Weights of a small transformer language model.
Architecture: LayerNorm before each block, learned positions, tied embeddings.
Training: a variant of SOAP for these matrices, 101M tokens, 6183 steps.
Each number is 200 + 20 x the weight over its row's rms, rounded and kept within 0 to 999. Layers, rows and columns count from 0. The size before them is the row's rms in percent of the matrix's.

# down: layer 11 MLP down (transposed), 384x128, rms 0.157, rows 66-112, columns 64-95
# up: layer 11 MLP up, 384x128, rms 0.166, rows 67-112, columns 64-95
down66,114,171,188,215,207,197,219,252,179,217,223,179,197,169,245,220,178,195,200,221,207,197,201,194,223,212,182,229,199,219,190,226,206
up67,110,190,233,207,175,191,219,210,195,187,194,245,187,174,183,218,180,226,188,216,206,182,213,210,216,206,188,188,202,180,195,187,196
down67,118,202,181,198,221,212,197,225,183,200,183,189,189,196,228,206,201,166,186,232,204,191,194,207,232,171,238,196,167,232,191,198,214
up68,103,173,143,211,186,222,215,172,188,194,230,197,187,213,178,164,222,212,192,212,200,215,186,204,234,230,179,209,220,210,203,201,217
down68,101,190,214,229,178,185,187,203,238,177,206,171,170,199,195,227,196,202,216,239,208,168,215,217,211,198,197,189,172,188,197,182,184
up69,102,205,203,191,187,208,214,230,225,221,226,184,180,195,201,177,214,188,214,213,214,189,194,190,167,215,154,216,204,199,225,211,187
down69,104,218,215,212,180,225,227,157,216,195,180,215,187,217,193,183,199,232,190,194,244,206,191,212,193,209,224,203,182,194,202,188,223
up70,082,194,207,207,184,184,218,227,202,221,190,231,221,205,166,171,207,208,209,239,184,219,194,160,235,181,159,159,211,177,210,191,179
down70,085,212,171,206,204,193,186,164,210,209,208,171,224,174,181,199,204,183,224,181,190,200,189,213,204,213,230,200,186,201,208,183,195
up71,100,204,178,156,226,152,180,212,184,188,209,208,167,238,217,209,196,204,206,208,184,180,210,209,151,215,185,199,208,191,215,199,215
down71,106,217,195,177,216,197,164,182,193,176,205,237,199,197,199,177,212,174,210,223,177,220,200,214,185,236,178,191,228,208,198,178,202
up72,103,203,200,190,197,229,228,205,210,210,210,188,198,188,200,207,178,234,212,200,186,185,182,218,203,203,233,156,206,202,208,260,234
down72,102,237,240,231,205,199,171,195,178,168,190,194,203,208,228,183,179,178,184,187,237,191,200,163,209,195,162,215,206,204,186,187,219
up73,092,212,183,170,164,226,216,200,177,195,172,181,197,189,197,185,200,174,215,199,180,188,225,226,165,217,197,213,207,205,224,237,209
down73,093,177,215,218,186,187,213,225,192,168,185,244,189,208,234,180,240,228,198,194,225,195,191,224,215,229,200,213,180,183,181,190,194
up74,088,175,211,221,241,196,196,214,187,220,221,240,178,208,230,211,195,224,187,230,184,218,185,181,242,215,238,193,188,243,196,204,174
down74,093,179,177,185,186,222,219,212,251,191,219,204,205,193,218,216,228,205,210,208,246,210,199,233,201,225,209,200,197,197,191,168,161
up75,104,214,218,195,208,208,232,188,214,218,192,191,205,172,215,200,205,190,188,183,167,208,182,210,187,220,172,193,203,205,200,183,194
down75,104,199,195,209,211,197,182,229,176,199,192,199,214,188,206,176,180,217,163,209,203,200,200,217,200,246,183,220,164,179,196,160,220
up76,108,197,196,213,191,233,199,181,200,224,199,212,195,204,182,166,191,203,181,183,186,224,167,204,201,181,200,217,225,187,219,196,223
down76,097,213,215,192,198,219,193,239,205,203,226,231,177,190,183,196,178,154,171,218,210,251,218,241,196,206,199,209,209,210,214,219,222
up77,097,171,227,200,234,199,228,229,182,225,202,211,187,193,198,190,216,207,167,200,188,199,201,200,188,234,208,195,192,199,193,206,194
down77,087,228,195,217,182,184,187,206,184,206,206,181,196,199,220,170,176,199,212,211,182,177,207,204,203,197,148,196,192,194,195,210,204
up78,090,178,167,200,172,244,224,201,208,213,224,171,221,193,180,178,183,220,224,177,194,211,197,173,211,199,233,187,201,200,194,204,168
down78,088,226,192,215,171,196,188,193,198,207,201,190,193,172,157,196,205,200,210,232,195,192,195,207,192,167,216,249,200,234,221,224,216
up79,104,184,178,214,205,224,209,205,231,168,223,190,208,211,193,212,200,176,196,205,179,189,194,196,215,203,230,214,195,228,190,213,177
down79,103,222,215,185,228,217,219,181,201,197,202,189,172,188,235,225,183,229,195,165,233,211,177,210,213,250,191,204,221,186,223,180,201
up80,106,223,166,207,189,193,220,192,203,191,184,221,220,217,191,203,229,198,169,198,206,198,199,179,220,224,205,204,180,197,222,221,235
down80,106,177,220,179,212,174,175,226,184,226,201,233,227,209,187,189,195,179,201,220,167,216,202,201,207,212,199,171,214,205,198,171,168
up81,111,178,185,208,198,197,186,193,223,181,201,201,194,190,209,194,202,207,160,214,211,217,197,201,193,193,219,211,199,234,214,206,192
down81,107,204,225,192,214,188,174,205,203,242,177,208,194,206,199,182,187,221,241,209,250,206,211,202,177,200,185,211,164,196,215,182,187
up82,100,215,193,169,203,208,197,219,181,196,181,221,201,226,216,227,187,211,220,196,208,176,205,192,210,167,193,232,196,233,203,187,187
down82,103,187,221,229,172,207,190,172,192,215,215,158,196,205,158,198,248,216,185,193,173,188,218,206,198,219,188,199,214,198,228,216,218
up83,103,227,207,188,187,166,195,182,221,201,172,208,221,208,221,205,226,213,183,236,162,194,212,215,223,217,178,217,172,186,188,200,148
down83,109,167,201,230,244,206,219,203,197,178,209,167,178,214,216,217,194,159,197,232,199,196,179,216,177,214,200,180,205,170,176,208,167
up84,104,208,210,230,203,213,189,192,228,183,209,177,211,213,171,212,184,219,237,214,186,212,212,201,205,174,235,191,193,236,203,195,202
down84,096,227,189,194,201,183,213,189,220,188,159,183,179,198,204,212,224,223,167,202,270,226,200,210,175,211,218,238,179,183,193,168,217
up85,104,200,193,173,181,188,223,187,220,201,205,197,220,208,194,173,176,197,205,196,183,204,234,190,209,215,162,212,195,216,163,167,192
down85,105,206,166,247,226,223,202,152,204,214,153,209,211,192,195,206,212,186,186,224,224,206,203,202,202,203,218,222,214,153,201,211,197
up86,107,197,163,181,215,190,187,227,194,170,185,213,202,191,240,226,215,211,196,208,205,202,204,227,216,191,195,196,198,168,186,215,125
down86,108,215,213,177,197,228,212,228,201,209,176,200,186,205,194,207,208,179,211,244,192,183,192,228,185,184,198,199,208,170,213,205,207
up87,093,199,221,208,201,237,234,227,215,214,201,152,190,183,224,212,175,228,195,212,181,188,192,189,186,193,200,183,191,208,183,193,197
down87,103,197,183,216,172,220,180,181,179,177,219,235,212,208,172,190,201,190,226,207,243,194,228,190,221,178,195,198,190,197,211,208,229
up88,088,190,212,195,210,201,251,163,199,192,208,171,224,206,238,217,214,179,160,171,187,209,201,195,204,210,160,171,204,178,197,192,236
down88,094,165,214,206,221,200,196,241,201,169,212,193,194,148,166,225,170,194,214,175,201,243,165,206,207,197,222,235,172,239,205,192,229
up89,108,223,213,197,168,195,192,173,216,202,217,214,201,230,205,206,214,218,204,196,146,185,219,225,189,218,194,176,202,191,215,239,212
down89,117,204,183,188,182,169,208,208,216,216,200,214,232,228,239,213,212,209,203,168,192,209,234,181,186,223,211,211,221,198,209,226,240
up90,090,201,208,218,228,211,183,178,223,216,194,196,196,243,196,220,206,211,231,184,202,178,232,219,181,182,205,186,203,222,198,211,243
down90,083,208,204,200,237,183,180,168,210,225,189,201,196,215,209,201,206,188,199,179,214,196,204,206,167,188,167,169,178,184,195,208,185
up91,107,204,170,227,169,203,205,223,206,203,184,210,187,190,224,215,218,172,163,168,156,207,202,249,210,215,194,179,206,194,188,231,186
down91,114,206,200,234,199,183,214,228,174,205,203,237,211,211,172,182,212,226,228,193,194,233,222,155,200,203,212,202,192,205,178,224,223
up92,100,211,217,190,201,204,222,188,169,196,187,212,180,200,219,190,224,194,167,151,189,216,189,229,209,195,165,220,205,190,203,221,202
down92,098,207,210,173,170,193,219,214,207,208,216,184,218,221,187,205,213,193,195,200,201,161,206,201,188,192,191,203,243,252,187,186,203
up93,104,214,215,175,207,195,206,183,228,180,215,194,201,173,239,219,146,227,227,197,198,180,201,216,228,207,216,212,229,206,187,192,218
down93,097,205,196,215,196,194,217,175,202,208,186,190,212,173,224,201,212,174,242,192,242,206,188,153,199,194,166,209,157,194,203,213,181
up94,098,188,198,191,212,190,192,186,201,214,238,233,192,207,192,158,203,200,203,222,217,217,233,160,245,170,200,133,216,170,212,200,187
down94,088,200,205,198,230,198,200,223,175,224,191,202,208,189,198,205,203,187,209,223,198,195,158,215,187,219,213,229,167,219,223,211,233
up95,087,187,196,188,179,201,185,199,190,192,218,170,202,209,205,232,207,204,194,182,190,177,183,173,229,177,164,211,218,169,202,208,180
down95,091,231,212,232,199,189,204,197,187,192,204,229,187,190,220,198,201,175,221,195,229,227,224,205,200,201,163,202,186,221,198,193,220
up96,098,202,216,184,197,210,195,208,218,195,194,194,191,213,216,219,206,224,194,216,127,205,222,195,182,175,207,213,200,220,187,151,189
down96,098,181,190,177,185,217,221,217,196,211,225,202,167,205,204,189,183,235,199,200,185,235,228,217,198,207,207,169,166,183,196,201,161
up97,102,194,232,188,246,187,194,201,210,176,196,246,185,201,217,203,209,167,222,185,198,195,229,222,214,203,175,211,186,194,224,210,200
down97,111,207,210,179,204,203,219,195,196,197,191,167,192,225,165,218,179,216,218,230,230,199,199,186,234,205,181,178,214,203,158,181,226
up98,096,248,179,209,198,223,215,184,201,229,214,228,190,190,176,204,199,164,214,207,221,206,189,163,213,204,215,169,191,205,172,200,171
down98,097,201,200,190,188,195,184,174,176,171,206,230,206,239,180,228,220,202,208,195,180,181,233,192,194,161,209,186,205,167,183,224,215
up99,116,194,222,187,223,193,208,236,208,235,164,172,203,177,238,219,166,184,169,207,204,196,199,198,206,211,192,209,186,206,216,175,203
down99,128,217,206,161,196,197,222,176,202,225,181,192,191,179,212,218,185,208,220,203,235,213,207,186,182,212,163,168,172,181,228,224,184
up100,095,215,170,192,219,144,191,206,235,181,199,188,169,210,218,179,184,184,167,182,203,203,233,190,176,208,162,172,178,174,202,220,210
down100,097,216,190,210,175,202,172,204,197,210,211,238,216,216,206,185,208,200,182,158,170,194,214,202,234,231,224,174,175,185,226,208,186
up101,103,198,192,199,204,178,214,159,191,194,221,203,215,230,176,179,181,209,184,202,173,215,202,171,181,202,216,213,197,173,205,192,214
down101,116,182,185,174,205,200,217,216,202,217,237,222,208,204,173,194,208,187,194,206,169,182,198,178,198,197,183,201,204,192,198,207,186
up102,095,202,218,200,176,199,200,215,203,209,188,191,210,190,189,224,232,182,207,184,187,206,204,174,200,195,176,217,211,215,225,193,228
down102,096,211,169,220,238,199,185,185,191,184,194,152,179,201,203,203,180,203,173,180,224,197,195,183,183,192,225,193,167,222,169,166,204
up103,102,193,215,159,224,184,201,177,169,190,183,200,187,195,210,244,176,233,218,189,201,181,205,245,189,207,153,203,199,214,218,222,220
down103,102,185,191,165,226,185,165,181,198,187,216,196,191,222,219,187,212,234,202,184,202,196,218,221,175,222,218,200,205,182,200,222,190
up104,118,171,186,196,230,191,205,240,189,170,204,201,194,203,186,197,209,183,173,231,256,165,181,196,180,220,216,197,211,188,201,196,177
down104,128,198,227,185,203,181,187,232,199,172,220,193,175,192,199,202,207,179,223,215,197,193,218,191,174,195,184,221,203,208,215,210,171
up105,092,173,208,208,213,213,200,174,203,176,173,237,176,227,216,171,190,211,179,220,161,196,202,225,165,187,181,187,182,197,171,158,199
down105,092,184,180,173,192,189,194,169,172,223,236,211,214,196,178,175,204,203,212,209,189,192,206,203,232,209,222,200,223,204,230,183,200
up106,101,151,186,230,203,171,209,205,216,188,206,205,189,213,208,198,176,184,198,172,223,193,217,201,203,209,220,162,195,211,172,169,200
down106,103,172,181,196,205,210,184,186,228,183,207,194,210,188,211,160,204,215,197,204,209,201,186,203,229,217,184,234,190,226,186,177,231
up107,103,154,209,197,231,182,198,195,197,171,205,233,166,183,212,175,192,198,225,197,178,170,177,186,186,205,164,159,185,197,228,223,201
down107,107,206,164,204,187,216,226,200,216,227,204,213,216,202,201,218,212,177,188,188,189,217,183,180,230,180,174,211,197,178,198,208,195
up108,104,196,176,209,208,195,220,209,217,200,202,213,234,188,178,188,199,191,185,210,199,170,180,198,202,225,240,213,216,215,195,191,191
down108,107,211,172,236,226,233,222,219,186,195,209,221,231,199,182,162,224,179,197,223,207,181,206,209,212,200,221,216,192,187,180,244,227
up109,100,199,237,246,179,177,224,208,201,199,169,216,231,182,217,213,199,202,200,212,186,176,205,185,219,187,190,161,188,183,231,227,161
down109,111,184,189,221,205,162,220,199,223,199,220,229,226,217,214,183,205,185,156,218,192,193,224,156,195,213,201,211,206,240,204,182,192
up110,091,199,198,204,187,230,224,213,214,200,228,219,182,197,223,202,183,170,211,213,181,237,223,211,219,188,179,173,182,202,234,169,234
down110,087,205,191,178,180,191,208,215,221,233,177,175,224,211,166,208,227,209,230,205,236,176,201,160,180,204,190,231,220,224,184,193,168
up111,095,206,210,188,242,205,187,159,180,186,155,182,178,219,198,206,214,200,174,242,198,232,207,170,206,203,180,224,201,185,166,195,183
down111,089,156,228,238,202,213,188,212,199,241,196,195,180,209,195,228,178,223,198,193,198,180,187,206,215,218,175,215,222,212,222,216,219
up112,093,184,209,168,178,193,183,207,208,204,174,210,177,216,249,199,178,184,179,184,201,190,203,202,179,160,233,187,169,218,203,162,207
down112,088,205,172,218,188,214,194,164,223,203,173,167,191,179,190,210,173,184,174,175,198,222,192,218,172,204,238,176,188,189,185,216,221